Weights of a small GPT-style language model, trained from scratch on English Wikipedia: LayerNorm before each block, 148M tokens.
Each number is 50 + 15 x the weight over its row's rms, rounded and kept within 0 to 99. Layers, rows and columns count from 0. The size before them is the row's rms in percent of the matrix's.

# up: layer 2 MLP up, 512x256, rms 0.0685, rows 27-53, columns 128-255
# down: layer 2 MLP down (transposed), 512x256, rms 0.0454, rows 27-53, columns 128-255
up27 096:52 56 44 46 37 61 59 57 54 60 51 46 60 35 64 53 61 69 32 55 48 54 43 29 47 87 52 52 36 22 43 67 38 60 44 70 61 36 48 64 54 57 43 55 72 43 49 64 56 32 46 70 47 43 58 38 22 56 42 44 72 31 60 48 44 31 62 62 46 59 81 44 39 67 36 57 46 27 45 82 48 63 50 46 65 65 29 38 41 61 39 60 44 64 50 24 66 49 45 45 46 47 77 48 46 37 51 59 46 67 28 54 99 35 37 40 45 48 53 59 49 50 35 25 51 44 45 23
down27 090:29 21 46 74 66 34 51 53 35 46 31 50 45 54 44 46 53 67 30 30 53 29 48 47 78 29 46 52 57 63 51 36 28 45 36 50 46 67 47 39 32 51 57 38 57 49 56 18 57 68 37 43 32 61 45 83 69 26 42 47 50 39 64 39 49 48 35 34 67 15 42 35 53 27 68 51 40 41 43 46 57 17 58 56 63 32 53 62 36 44 55 38 49 38 38 44 32 46 65 76 81 84 29 43 82 66 72 52 50 46 46 69 53 71 65 39 47 31 52 66 73 67 50 57 29 82 70 60
up28 092:50 68 13 56 39 77 36 69 39 32 70 76 47 72 43 44 60 60 61 43 54 41 65 43 35 61 75 34 46 28 18 68 72 37 63 77 75 56 59 36 63 60 38 48 31 70 42 48 72 45 41 71 44 45 63 66 54 30 58 57 52 50 56 37 51 51 48 62 66 67 48 66 48 41 53 55 29 43 45 46 42 60 24 46 52 57 41 71 41 55 62 29 62 78 54 18 33 19 65 27 33 64 61 64 54 56 36 47 40 76 18 48 54 32 69 81 44 46 49 46 63 64 30 09 47 74 39 38
down28 096:70 22 65 27 40 30 79 40 49 74 63 50 05 44 41 59 41 54 50 38 39 64 20 56 49 22 44 58 50 66 70 69 55 51 40 39 28 64 61 69 50 23 29 45 54 46 36 42 66 38 60 40 67 36 40 61 51 37 53 34 56 55 42 46 61 46 79 47 45 45 38 28 27 54 68 25 72 49 79 54 37 59 53 32 42 68 53 30 42 18 64 48 37 35 40 73 50 64 52 69 53 35 35 54 28 41 54 56 43 36 87 67 49 33 48 32 55 59 54 39 50 61 42 53 29 31 47 68
up29 101:55 60 42 52 48 52 48 52 43 46 52 57 55 21 30 60 50 36 61 46 37 27 56 57 57 63 35 45 52 47 56 56 58 63 37 54 41 56 50 57 68 25 35 40 48 52 36 46 34 81 50 51 87 25 05 62 69 54 20 59 37 36 37 55 59 57 58 48 51 46 25 32 27 32 70 43 40 47 53 58 83 60 66 52 52 39 42 39 38 57 37 46 34 63 51 75 33 70 54 78 71 32 32 75 62 62 44 69 42 16 59 65 29 41 44 57 24 67 53 50 62 56 27 51 66 45 78 48
down29 104:35 53 68 41 38 13 72 33 59 58 61 36 47 58 14 60 67 55 55 55 40 61 71 38 45 39 55 65 40 43 40 65 49 40 22 46 55 45 39 51 46 38 32 49 34 71 53 77 45 63 46 52 13 78 35 09 41 55 15 43 45 45 52 63 38 60 47 57 62 70 21 51 57 39 73 19 48 51 48 57 70 43 24 49 52 44 63 56 73 41 32 67 38 55 62 91 70 57 55 43 55 40 61 48 50 47 42 39 57 77 51 39 75 71 47 52 30 53 43 52 37 51 20 47 81 55 41 26
up30 082:35 57 82 52 28 47 45 50 25 37 70 52 49 59 37 61 12 65 94 48 42 92 55 38 56 63 46 43 82 63 63 13 69 44 36 70 55 44 40 36 59 37 51 17 55 53 62 59 54 50 45 53 56 59 36 49 55 70 57 54 52 65 36 77 66 40 47 40 57 27 45 56 37 57 44 33 30 52 15 34 51 40 62 42 43 34 71 73 39 30 83 61 27 68 66 47 62 36 69 57 55 49 65 47 27 56 44 40 55 56 47 25 40 55 66 74 52 55 59 46 62 54 53 42 64 50 59 44
down30 089:67 47 40 44 43 45 71 37 60 54 36 44 48 58 39 42 23 76 13 49 31 38 44 13 44 71 59 67 54 55 47 64 46 52 52 54 58 49 47 51 50 32 56 47 29 32 42 82 44 62 49 33 45 66 49 74 27 54 46 38 46 45 80 52 50 85 45 63 62 20 47 56 38 30 49 64 58 42 26 36 61 70 65 50 51 56 59 66 64 21 50 47 42 57 45 57 38 00 58 34 50 49 49 46 82 51 66 72 42 34 49 42 55 62 54 62 45 48 15 63 29 64 49 59 39 52 32 40
up31 109:15 70 68 37 83 60 28 56 56 61 28 35 75 38 42 63 65 49 73 44 58 68 76 32 43 49 56 46 47 45 66 42 71 77 45 55 43 52 46 56 69 55 43 30 46 33 39 79 60 62 52 44 26 50 44 34 26 48 76 33 53 49 49 36 67 51 60 49 31 50 55 39 39 72 40 52 25 44 45 57 58 62 56 70 61 44 39 33 44 63 33 47 65 47 77 21 76 64 38 77 68 30 64 43 46 73 21 43 63 37 35 45 38 41 60 53 46 45 57 38 32 31 60 53 31 58 58 54
down31 121:44 32 73 63 48 53 24 55 46 66 73 66 53 47 55 57 54 52 78 85 49 67 53 59 56 51 71 33 42 54 32 62 44 45 50 44 69 52 56 42 64 47 56 36 47 40 61 68 69 51 74 47 58 50 00 30 28 30 65 62 43 46 44 53 51 56 62 56 28 51 67 86 49 53 37 38 05 45 39 63 62 76 43 59 58 58 46 54 68 53 56 63 37 50 75 25 36 47 37 56 56 32 32 55 64 47 45 55 61 54 42 56 50 50 72 23 41 63 48 27 65 59 44 44 32 68 33 49
up32 146:44 34 63 51 50 34 30 53 22 52 36 68 45 67 53 62 65 70 83 58 59 38 41 53 45 74 31 46 51 62 25 56 44 65 32 68 61 63 68 40 48 53 37 37 44 84 17 12 60 57 30 73 61 51 67 21 38 43 47 46 52 27 43 38 42 46 63 61 40 50 44 61 36 85 71 46 29 43 32 41 47 56 30 64 72 73 59 37 32 78 60 55 59 62 31 59 63 30 44 53 61 54 50 53 51 54 46 34 35 54 51 20 66 33 70 53 38 34 58 46 49 53 46 74 42 25 61 42
down32 147:47 62 65 55 45 56 36 50 26 44 36 38 70 64 63 69 43 58 74 32 56 70 49 51 44 51 22 62 58 16 15 62 61 73 16 54 37 54 47 61 42 53 61 52 19 39 19 36 54 74 34 70 69 75 52 47 36 38 59 62 54 18 51 40 49 43 63 60 74 55 69 45 48 73 62 73 44 43 41 35 39 58 55 50 30 60 45 33 56 81 57 64 30 49 49 46 33 64 43 55 35 86 43 72 69 36 35 32 28 55 59 45 63 60 54 67 30 40 49 55 37 34 50 45 56 49 43 20
up33 094:74 73 70 24 46 69 90 12 39 49 55 37 60 56 70 60 38 52 40 49 75 61 65 59 35 61 43 50 62 75 36 47 27 50 81 61 26 44 47 78 44 18 21 43 47 93 38 52 39 58 48 64 43 52 51 35 43 44 38 62 64 47 46 57 73 48 45 36 50 48 57 39 32 78 56 27 47 47 36 26 32 69 40 36 48 62 41 38 55 32 54 65 40 36 48 54 77 48 34 41 52 31 60 39 44 35 55 55 71 12 35 38 63 62 71 56 42 41 29 61 56 17 53 61 59 69 37 52
down33 100:46 19 94 52 32 40 12 36 31 66 55 37 51 37 61 53 35 51 31 45 52 73 51 63 57 43 59 78 36 40 64 38 62 58 22 40 62 62 56 62 42 61 57 44 53 54 53 67 54 65 37 36 50 57 41 38 57 68 63 46 53 62 51 69 26 45 59 79 79 24 47 56 39 50 48 45 58 62 67 67 72 52 69 31 46 52 53 45 63 45 69 27 39 70 71 67 49 40 58 46 55 64 17 55 55 53 64 56 55 69 30 68 57 54 42 75 87 42 51 50 37 63 42 49 51 46 67 71
up34 100:30 63 49 24 62 88 41 21 38 61 29 47 61 43 84 28 50 62 63 39 35 46 55 60 41 52 49 32 60 46 43 41 35 52 48 58 50 26 47 31 44 34 40 61 33 33 55 67 59 33 45 41 39 27 43 73 61 61 74 67 50 60 47 79 42 62 23 45 61 62 41 45 43 47 81 37 19 38 04 77 57 55 51 23 73 43 33 54 32 60 39 36 53 65 42 42 52 55 38 59 68 60 38 45 70 48 53 61 60 44 34 67 52 31 49 40 61 51 55 48 73 76 38 63 34 42 47 47
down34 115:44 72 52 53 32 61 55 54 60 50 47 40 53 60 34 45 46 71 67 51 59 45 37 30 33 29 41 42 77 35 35 53 51 60 63 52 52 55 47 61 51 31 47 98 60 18 38 46 79 45 75 27 55 54 49 60 57 39 50 71 46 44 68 40 24 99 40 42 62 44 62 85 43 65 53 52 52 57 81 39 41 45 59 40 59 35 62 59 72 17 36 46 38 46 78 52 45 50 59 49 37 76 65 63 45 35 56 28 48 34 29 44 61 61 24 68 43 60 39 21 37 49 64 54 28 53 60 44
up35 088:52 53 57 74 56 59 56 65 00 74 35 57 59 35 31 20 61 60 51 41 39 40 62 36 39 26 31 84 74 24 35 37 59 36 48 48 35 66 55 48 58 29 40 51 65 43 44 49 66 34 66 45 45 25 34 46 53 51 78 54 08 44 81 48 31 51 34 38 32 44 54 62 38 61 32 50 24 25 60 39 29 44 63 59 13 81 34 49 66 60 39 29 54 51 44 73 39 71 51 40 59 55 56 43 77 39 42 44 43 42 35 39 62 58 43 51 41 27 59 68 60 34 46 50 47 60 48 67
down35 098:47 25 48 56 50 60 53 42 50 45 69 57 46 47 80 49 47 56 23 77 18 62 32 43 52 50 67 47 45 49 38 35 56 39 57 78 31 57 69 33 01 44 33 43 43 21 50 95 42 43 55 52 48 49 61 63 44 61 39 11 51 76 52 40 39 61 65 59 62 52 53 58 75 46 50 54 39 60 57 54 44 54 48 53 37 72 57 28 50 37 79 63 50 56 49 77 31 56 45 50 33 48 38 26 50 39 49 70 71 41 43 45 49 46 47 51 33 87 75 59 54 37 52 52 46 48 46 47
up36 090:54 55 42 51 45 48 39 63 41 51 51 46 31 36 45 32 71 57 47 46 70 44 53 65 95 61 48 46 52 59 55 06 72 51 69 38 41 31 18 44 45 44 38 58 62 55 42 49 14 45 42 48 72 68 19 46 69 43 68 50 08 46 18 47 48 40 52 49 45 55 60 62 43 37 63 37 35 46 41 51 46 41 54 27 30 66 49 50 29 61 41 31 45 27 64 27 18 52 50 40 53 60 68 66 70 54 48 47 50 72 37 42 57 69 42 74 60 53 21 39 55 29 41 56 68 72 43 63
down36 103:65 60 56 42 46 33 39 62 59 43 46 40 42 50 36 35 31 37 79 59 64 40 49 56 67 26 25 48 52 55 48 44 59 75 33 40 03 53 42 62 53 55 66 32 55 72 57 33 38 51 69 53 59 22 40 65 31 12 27 62 37 33 42 33 52 40 40 74 65 54 50 47 31 19 65 39 45 35 32 65 69 44 73 36 50 33 55 23 84 47 44 52 36 51 55 62 66 45 46 35 42 36 30 32 70 30 50 36 32 63 57 64 51 52 53 60 61 53 36 65 45 50 80 49 57 65 51 52
up37 089:82 17 20 51 60 55 66 57 69 29 31 85 50 45 82 59 42 55 54 38 76 45 67 36 58 55 48 76 25 45 29 33 30 29 51 42 45 27 41 62 61 08 50 46 59 42 47 43 50 60 38 26 17 60 31 36 45 41 37 47 52 58 52 25 63 34 59 77 46 47 63 53 41 59 59 53 58 40 40 46 58 60 13 39 52 47 22 72 38 44 45 59 75 42 47 54 72 31 59 40 57 53 37 76 46 33 66 41 49 80 41 43 52 56 50 59 42 45 61 59 57 68 42 39 46 24 60 44
down37 097:72 78 58 79 63 63 40 47 56 56 51 73 66 08 26 54 28 42 34 67 64 69 36 56 73 35 62 54 64 46 53 47 34 44 48 35 65 81 38 19 54 49 39 58 58 43 35 12 79 50 48 42 67 36 71 61 51 45 57 27 69 53 49 70 56 29 50 54 57 37 35 69 67 42 70 36 49 65 23 34 37 52 45 56 34 25 55 62 45 39 54 46 29 85 51 57 60 42 31 62 23 45 58 63 67 30 41 40 37 33 68 83 66 70 56 50 59 27 64 49 55 65 33 40 74 39 69 30
up38 105:39 48 53 60 42 66 42 60 40 46 37 35 53 17 44 56 62 65 38 71 95 48 63 33 73 33 42 47 64 56 44 68 38 55 65 37 57 17 52 52 31 27 51 56 72 65 38 45 55 49 17 56 39 72 46 28 47 26 32 43 60 41 23 40 49 41 37 41 27 45 37 28 49 66 69 56 41 58 48 41 62 58 52 27 69 74 53 49 63 71 50 56 80 63 33 46 80 40 57 60 38 33 39 37 32 40 49 58 64 34 59 43 43 49 28 33 38 61 43 51 51 52 49 73 28 78 69 53
down38 109:64 47 37 41 54 54 65 73 58 37 64 50 73 23 57 53 54 47 57 47 33 20 49 66 36 32 57 51 52 63 33 39 34 40 46 44 61 25 52 41 51 50 75 33 63 82 61 36 56 32 38 77 61 62 29 77 56 34 77 51 66 22 73 35 58 67 48 35 29 38 67 40 81 46 73 48 44 44 51 21 39 55 52 46 61 37 50 72 41 50 57 49 49 27 44 46 44 57 64 62 74 59 42 55 61 64 65 41 55 44 73 30 48 27 70 51 38 32 66 53 54 53 25 60 44 38 35 44
up39 032:82 46 51 47 46 43 58 75 28 30 56 68 53 46 59 42 59 69 34 39 41 27 41 46 37 66 49 31 49 72 38 70 25 36 56 60 49 60 85 46 47 77 49 49 39 41 55 40 55 50 40 58 57 61 51 24 65 39 36 00 52 63 53 77 45 60 49 15 40 53 57 59 29 64 41 51 28 46 30 35 33 28 42 95 68 36 54 81 44 74 64 50 39 53 59 66 62 50 36 10 61 48 48 48 73 50 63 50 35 41 32 49 82 47 39 54 34 34 70 34 52 61 48 65 55 03 54 26
down39 038:10 45 63 48 55 40 67 36 32 35 41 49 60 59 52 63 44 43 44 40 43 56 58 64 44 21 74 19 38 63 79 54 42 50 26 28 64 84 47 82 44 41 23 54 38 24 32 49 59 63 60 59 50 44 46 53 40 52 42 66 24 57 79 41 47 43 43 59 45 39 52 21 60 48 44 52 48 66 53 58 44 57 39 43 64 59 72 62 66 31 41 83 45 44 61 58 36 52 38 64 67 62 63 32 28 31 48 21 33 13 82 62 36 73 49 29 73 77 44 53 54 61 53 20 22 75 42 72
up40 139:43 40 41 64 60 62 29 42 68 35 35 37 54 54 39 31 50 43 74 83 42 59 58 55 67 52 31 63 69 43 19 37 36 64 48 48 43 47 54 39 57 36 32 64 91 50 52 36 49 49 35 55 38 44 47 59 36 72 34 40 60 35 63 35 50 43 61 74 43 51 38 39 36 28 47 59 31 80 33 57 44 49 78 54 42 26 60 36 61 46 81 60 48 52 85 46 47 50 39 46 50 26 47 78 48 52 68 52 64 68 44 55 46 51 74 30 49 62 45 73 83 69 40 39 53 33 47 70
down40 108:58 50 70 34 16 37 54 49 36 68 70 55 50 39 50 73 57 46 22 21 44 55 39 52 45 52 79 37 52 63 75 50 61 43 52 53 51 69 53 62 50 45 69 40 24 56 52 64 47 53 63 54 65 38 55 37 62 33 73 50 35 68 42 62 45 59 40 38 51 48 82 52 54 63 63 45 78 30 70 46 58 36 32 53 57 62 36 69 37 44 19 48 52 51 19 38 47 35 72 68 50 67 50 35 50 46 44 57 23 19 54 36 50 46 33 59 59 46 48 27 12 23 67 40 40 76 65 38
up41 091:39 46 54 32 43 47 31 46 49 52 60 62 31 48 57 41 55 56 59 42 45 55 69 41 53 76 28 08 52 51 33 46 61 70 41 72 57 50 40 25 50 36 57 76 53 79 57 50 44 65 17 56 58 45 49 49 03 46 61 51 25 58 70 41 22 45 51 55 38 38 68 75 32 43 23 63 42 27 39 71 51 14 59 37 90 14 38 67 48 62 72 60 28 60 36 68 49 71 35 78 51 60 51 54 63 56 43 60 54 39 61 28 11 69 50 82 53 65 47 50 62 68 29 32 75 47 42 57
down41 096:59 54 40 61 41 25 34 47 40 46 63 19 59 60 32 73 70 68 68 35 65 42 42 31 37 44 47 64 49 34 55 12 69 43 49 41 28 63 54 65 39 60 49 90 84 15 58 62 50 45 56 63 72 23 77 71 38 50 43 64 43 41 68 36 64 48 33 63 70 63 52 46 60 52 39 62 59 52 37 56 48 81 59 65 84 23 28 68 46 37 60 78 65 61 50 27 33 33 46 32 50 33 62 53 42 48 53 61 53 64 61 66 63 12 59 31 31 76 53 39 43 50 51 50 68 56 11 39
up42 099:20 53 76 49 49 52 46 57 53 38 40 53 53 40 36 46 35 55 64 62 66 54 18 57 76 54 47 46 67 64 40 44 72 38 49 28 36 60 45 62 49 61 54 63 56 44 41 51 22 40 54 53 52 49 49 51 24 45 50 54 33 44 56 61 37 42 15 44 66 42 47 33 31 52 29 51 37 44 64 39 30 69 33 35 21 36 63 76 60 48 58 31 26 74 55 40 36 47 37 33 46 41 52 47 37 60 40 59 59 44 52 54 33 62 31 82 43 59 45 36 58 57 69 53 61 38 52 93
down42 086:64 27 42 34 42 44 57 43 31 50 38 50 69 48 89 47 55 41 36 37 60 53 84 46 32 59 66 37 50 45 49 44 32 59 65 59 33 32 59 24 55 48 62 46 30 73 43 49 70 49 58 76 60 51 40 46 58 57 38 52 63 54 67 45 66 57 80 52 41 49 35 66 57 45 69 74 66 48 57 53 64 48 81 58 75 55 30 48 46 50 36 73 66 39 50 40 44 35 73 54 57 60 49 37 75 44 27 42 24 61 47 62 54 49 68 34 59 55 31 63 41 61 52 74 43 59 47 02
up43 028:71 64 31 55 57 36 59 83 67 33 47 30 36 89 35 44 70 68 63 50 52 45 54 65 30 46 28 61 34 61 44 45 44 45 49 61 73 62 36 55 51 51 37 90 51 62 43 38 49 56 65 57 61 69 69 35 65 55 40 42 59 49 65 43 40 71 54 21 57 65 53 44 46 35 52 49 48 21 41 70 40 21 24 46 65 49 42 73 58 40 45 54 35 38 49 74 52 48 33 52 55 48 47 44 64 43 47 57 35 39 49 53 37 61 52 38 46 88 01 58 59 24 38 77 23 42 92 57
down43 036:79 40 61 36 86 56 80 33 54 58 52 52 43 41 51 53 61 32 48 40 39 44 36 46 44 39 38 62 88 57 48 63 42 60 59 57 31 67 77 41 66 52 61 52 32 43 48 55 55 68 33 85 31 61 52 60 29 47 51 38 37 52 36 62 43 56 43 61 54 36 45 60 45 50 88 24 00 45 61 35 50 74 36 70 46 62 59 00 69 54 35 85 36 75 48 47 33 31 54 65 16 47 35 52 52 55 38 55 58 58 64 47 50 45 45 51 49 56 59 47 60 62 75 62 54 55 41 38
up44 116:72 58 46 30 82 61 59 47 56 49 53 36 46 49 34 44 54 62 51 67 28 41 57 29 60 33 65 39 55 55 35 59 61 77 51 48 66 43 69 52 38 73 41 48 25 37 49 73 70 42 65 53 48 49 49 87 60 56 48 35 61 52 54 56 79 45 54 55 71 54 50 56 20 29 66 47 55 33 49 57 24 56 40 40 57 38 26 50 46 56 39 39 46 34 57 40 65 59 50 63 77 60 37 24 60 55 49 52 68 26 32 47 62 63 46 52 46 61 57 38 64 16 37 35 52 53 62 26
down44 127:35 39 52 58 65 47 48 36 55 35 44 56 58 47 62 08 54 38 69 54 51 42 39 44 55 38 55 27 34 77 64 40 29 50 47 43 23 74 47 33 60 38 66 82 69 34 52 49 44 36 44 64 37 64 60 46 62 50 65 45 42 63 32 46 28 84 53 57 66 14 57 60 49 44 63 21 44 39 45 34 73 47 64 40 37 54 67 67 48 54 64 61 72 37 80 74 55 37 68 62 77 43 45 44 27 56 36 20 38 53 44 86 61 39 34 38 25 61 12 58 59 62 49 60 43 69 32 52
up45 129:39 47 47 41 59 45 39 54 51 26 23 49 53 31 58 43 42 35 65 75 48 71 55 68 47 66 60 38 53 46 34 55 62 52 48 12 60 58 44 69 66 48 53 43 53 42 28 51 58 65 30 38 52 54 51 53 64 66 36 61 53 77 38 64 67 34 33 68 54 40 33 49 47 60 49 51 35 51 38 36 79 61 75 48 51 33 42 50 63 50 51 48 42 56 66 70 59 49 87 82 54 18 24 50 65 47 58 38 55 78 79 52 57 57 46 63 41 44 46 41 72 35 26 70 64 53 77 76
down45 111:63 47 50 60 27 52 69 44 45 67 60 46 45 61 30 53 58 58 43 27 44 25 53 32 55 53 34 70 51 51 64 49 52 47 47 83 39 43 38 26 27 65 45 61 54 52 86 58 39 27 63 51 49 43 42 46 32 36 56 42 44 30 68 38 34 61 50 37 61 59 59 53 44 41 50 52 70 50 52 53 32 60 34 45 53 50 59 49 38 42 50 49 61 58 37 51 44 53 14 10 41 89 55 48 25 63 41 61 40 16 20 46 40 23 62 44 59 54 42 62 30 53 75 28 42 30 37 19
up46 076:72 62 56 37 60 58 47 16 52 47 46 57 63 34 57 37 57 34 26 21 29 59 58 75 47 39 69 46 55 50 54 71 79 76 29 67 42 56 38 28 69 50 68 11 36 49 56 41 39 65 15 57 50 32 73 29 62 53 47 30 69 43 71 56 39 47 54 65 35 59 72 62 64 37 66 31 44 47 69 61 42 28 48 24 45 74 48 51 62 72 66 43 33 36 31 56 81 41 30 65 67 56 86 27 67 65 43 44 75 49 39 41 37 46 37 57 59 25 67 30 63 47 48 21 13 63 45 54
down46 099:42 70 60 62 58 53 52 72 50 34 50 70 77 73 38 58 57 44 37 67 59 40 43 37 49 46 68 56 33 44 59 70 56 57 23 73 71 26 68 53 14 63 42 60 60 64 33 70 39 53 65 68 74 37 53 68 51 55 38 40 55 34 30 71 35 72 51 51 63 44 40 40 44 52 71 50 47 34 46 41 59 62 37 46 67 56 32 50 84 42 53 46 60 57 26 63 30 47 42 46 45 50 57 47 44 56 51 51 51 54 47 46 37 46 30 56 43 80 44 39 55 55 68 21 66 81 41 68
up47 078:55 44 31 38 49 55 46 61 47 49 30 47 56 57 51 45 37 66 47 40 83 33 65 63 57 19 38 65 47 36 47 55 78 62 53 38 48 52 21 57 71 40 32 50 72 35 52 37 64 22 50 29 54 34 47 34 41 50 46 55 47 30 39 52 53 39 23 61 71 62 48 55 75 32 45 40 29 72 33 39 41 62 73 64 38 81 53 54 64 55 46 69 51 51 65 35 57 31 49 56 44 47 55 53 63 30 72 53 44 42 23 69 53 67 46 28 64 49 56 70 44 67 36 61 52 32 69 54
down47 097:62 53 70 22 71 51 51 55 52 44 70 75 56 26 64 36 57 43 53 32 47 47 55 38 70 47 46 43 65 64 49 53 71 58 66 57 31 50 93 39 60 37 34 44 29 53 45 39 43 45 60 44 36 53 14 73 49 43 66 35 61 66 61 38 64 37 71 58 53 45 25 62 57 43 38 44 90 62 54 59 50 47 54 32 16 57 31 55 40 49 71 31 75 50 52 51 99 57 66 58 40 47 39 53 53 32 40 64 42 35 37 39 14 40 55 48 24 52 32 66 70 62 54 32 23 37 55 55
up48 081:92 11 39 56 56 50 69 67 51 87 88 41 43 19 39 51 44 61 41 21 24 49 26 49 53 22 37 64 29 49 55 30 33 26 38 48 62 63 66 23 74 35 41 41 47 57 64 47 40 66 61 31 55 41 48 40 37 62 69 47 38 21 66 14 57 43 60 61 24 34 93 50 56 48 31 66 36 23 63 68 38 58 33 62 51 63 38 61 51 52 47 68 53 33 36 68 65 43 67 34 57 57 64 47 56 40 54 54 28 25 18 37 42 64 77 41 50 41 39 58 48 52 59 39 43 46 26 50
down48 084:28 91 54 49 39 51 68 50 31 50 35 51 52 62 44 48 54 26 53 50 50 34 53 39 77 50 85 47 38 57 58 58 66 69 51 28 52 39 63 77 35 41 77 77 59 45 38 64 60 50 40 52 30 35 59 67 80 44 39 45 40 41 26 56 47 48 51 50 39 39 60 29 44 52 60 44 68 72 62 32 59 43 45 58 64 05 78 64 42 28 63 46 30 74 86 62 58 49 36 61 42 35 36 51 29 50 61 79 64 51 70 49 80 38 46 39 51 50 17 28 48 27 48 48 49 65 59 40
up49 060:31 61 31 44 44 49 45 49 45 30 70 48 30 62 65 62 66 48 52 43 35 52 88 42 82 57 06 52 57 70 54 63 41 60 53 53 60 60 61 35 45 36 58 43 34 65 48 54 96 64 63 52 51 44 39 29 32 37 17 25 28 32 63 78 24 48 66 36 62 48 46 61 41 30 39 63 50 69 47 45 48 44 45 18 72 41 42 32 56 64 53 68 56 55 48 14 60 59 50 60 68 61 64 20 39 33 45 42 57 20 46 44 60 46 23 55 22 41 63 50 38 26 33 96 44 38 64 57
down49 081:23 91 57 72 37 56 34 48 43 46 55 42 36 13 36 68 55 38 54 61 44 53 52 43 49 31 50 58 52 70 35 47 46 46 68 77 43 51 63 70 65 21 65 61 87 25 19 57 44 73 59 69 66 52 76 29 29 52 55 70 49 59 59 26 64 43 60 54 20 41 44 36 36 13 51 62 33 55 43 39 41 72 21 72 57 61 79 50 66 38 45 47 65 47 63 73 42 63 63 50 59 51 25 56 66 53 34 44 69 71 43 43 46 53 19 41 43 94 36 47 28 58 59 33 48 43 50 57
up50 094:68 68 44 42 21 48 49 40 76 42 53 27 41 49 59 51 27 57 53 30 56 64 35 52 17 73 54 54 59 47 57 95 40 61 44 38 56 40 48 56 60 34 53 44 54 34 69 86 58 47 62 38 52 54 29 70 50 37 43 30 70 41 54 34 35 60 26 52 55 36 46 28 56 51 76 42 46 53 56 66 64 58 55 43 68 62 44 57 51 18 72 54 37 72 38 35 54 29 34 59 24 42 57 50 77 29 56 60 46 16 37 61 67 66 23 33 65 31 54 80 55 43 52 32 47 50 86 62
down50 092:45 74 50 59 66 45 44 69 31 61 62 41 60 51 53 93 52 53 47 81 47 40 54 32 53 26 47 56 69 85 47 28 58 46 56 71 31 65 50 17 51 57 63 56 50 24 55 41 38 36 31 34 52 47 49 33 52 44 48 70 41 44 57 42 66 42 50 61 39 52 74 56 42 71 42 46 33 79 50 51 35 56 45 60 43 39 40 58 66 59 55 34 41 49 28 36 49 75 57 78 38 44 77 26 55 74 52 62 69 68 39 07 55 65 94 61 32 42 34 21 29 63 70 52 34 29 48 47
up51 095:44 60 24 25 52 53 55 72 51 31 65 56 45 55 60 59 86 54 25 42 46 35 46 28 74 55 40 53 62 57 51 61 49 60 38 72 67 44 53 60 58 37 45 51 42 74 56 60 42 61 29 57 71 40 81 59 51 29 54 41 20 38 53 17 32 63 55 43 60 52 70 56 46 15 66 19 66 39 34 66 68 35 66 53 61 52 63 71 45 46 55 61 41 30 45 37 65 54 27 48 55 69 55 53 73 56 69 39 74 34 42 49 65 46 53 38 37 22 54 38 41 83 40 58 57 58 00 49
down51 114:36 95 40 44 31 39 28 44 32 40 48 45 55 76 36 51 58 25 47 18 50 53 43 57 35 14 15 76 06 35 55 33 35 73 54 76 76 70 57 27 49 49 73 68 35 83 58 43 54 22 46 67 42 48 62 58 43 46 23 77 50 28 49 71 34 60 81 43 47 67 29 51 54 29 56 39 56 28 78 54 54 65 54 54 36 32 50 55 62 52 69 60 64 35 74 38 66 53 42 41 75 57 33 36 70 55 56 64 48 41 36 67 49 56 63 59 74 41 32 29 31 68 56 57 46 57 33 67
up52 122:78 62 37 63 51 62 46 17 47 81 64 73 52 68 49 48 56 82 50 40 41 45 58 49 62 41 39 76 68 52 26 36 74 72 35 33 49 55 34 50 46 50 51 66 62 29 41 16 58 63 57 63 57 40 59 41 46 50 54 26 58 46 43 55 23 39 78 65 51 44 50 36 70 37 40 35 43 43 51 48 43 52 56 66 24 55 38 58 22 39 39 75 54 37 38 72 52 68 58 44 83 50 30 72 51 26 42 33 16 55 53 32 40 42 50 61 44 23 69 46 70 60 51 52 20 41 75 40
down52 119:68 51 58 65 41 52 37 47 33 56 57 67 34 41 42 43 47 76 66 67 48 64 66 54 50 54 50 84 44 47 44 26 84 60 55 39 32 74 49 54 50 49 46 46 31 53 58 45 51 13 43 63 28 62 34 62 39 39 42 51 32 42 40 49 40 22 68 74 49 69 46 42 66 30 65 26 50 43 53 43 61 49 66 56 26 55 37 45 37 28 72 56 68 61 70 33 22 63 68 34 62 72 73 70 60 29 65 42 32 38 54 43 48 61 54 72 23 65 53 58 48 60 39 88 40 19 50 45
up53 101:53 26 76 49 57 80 65 67 25 53 42 38 67 82 63 62 47 47 55 32 09 48 53 24 53 63 47 53 64 42 56 48 47 34 49 45 55 37 54 40 57 21 46 74 36 84 43 41 57 33 61 59 32 62 54 40 73 48 60 39 13 54 54 70 31 31 50 24 43 52 63 61 51 50 54 45 48 56 34 41 58 29 63 44 45 33 31 47 22 25 51 51 58 41 84 48 55 48 85 25 71 36 56 53 59 49 45 59 55 42 52 66 52 56 62 61 38 22 62 55 65 56 53 68 39 53 47 45
down53 104:66 66 56 73 59 24 35 43 59 17 40 44 35 70 68 50 38 58 53 38 50 54 52 60 48 53 66 35 79 52 46 55 58 46 63 51 53 41 46 51 74 75 38 61 47 42 39 52 44 40 51 62 27 70 79 53 56 36 70 33 52 32 35 47 72 59 49 50 33 82 60 35 80 35 66 43 57 25 28 34 64 62 41 39 27 53 58 48 59 67 73 49 49 34 28 37 61 53 52 68 69 61 34 70 31 36 36 93 47 41 57 49 52 52 31 61 41 74 49 58 46 42 51 31 63 45 30 60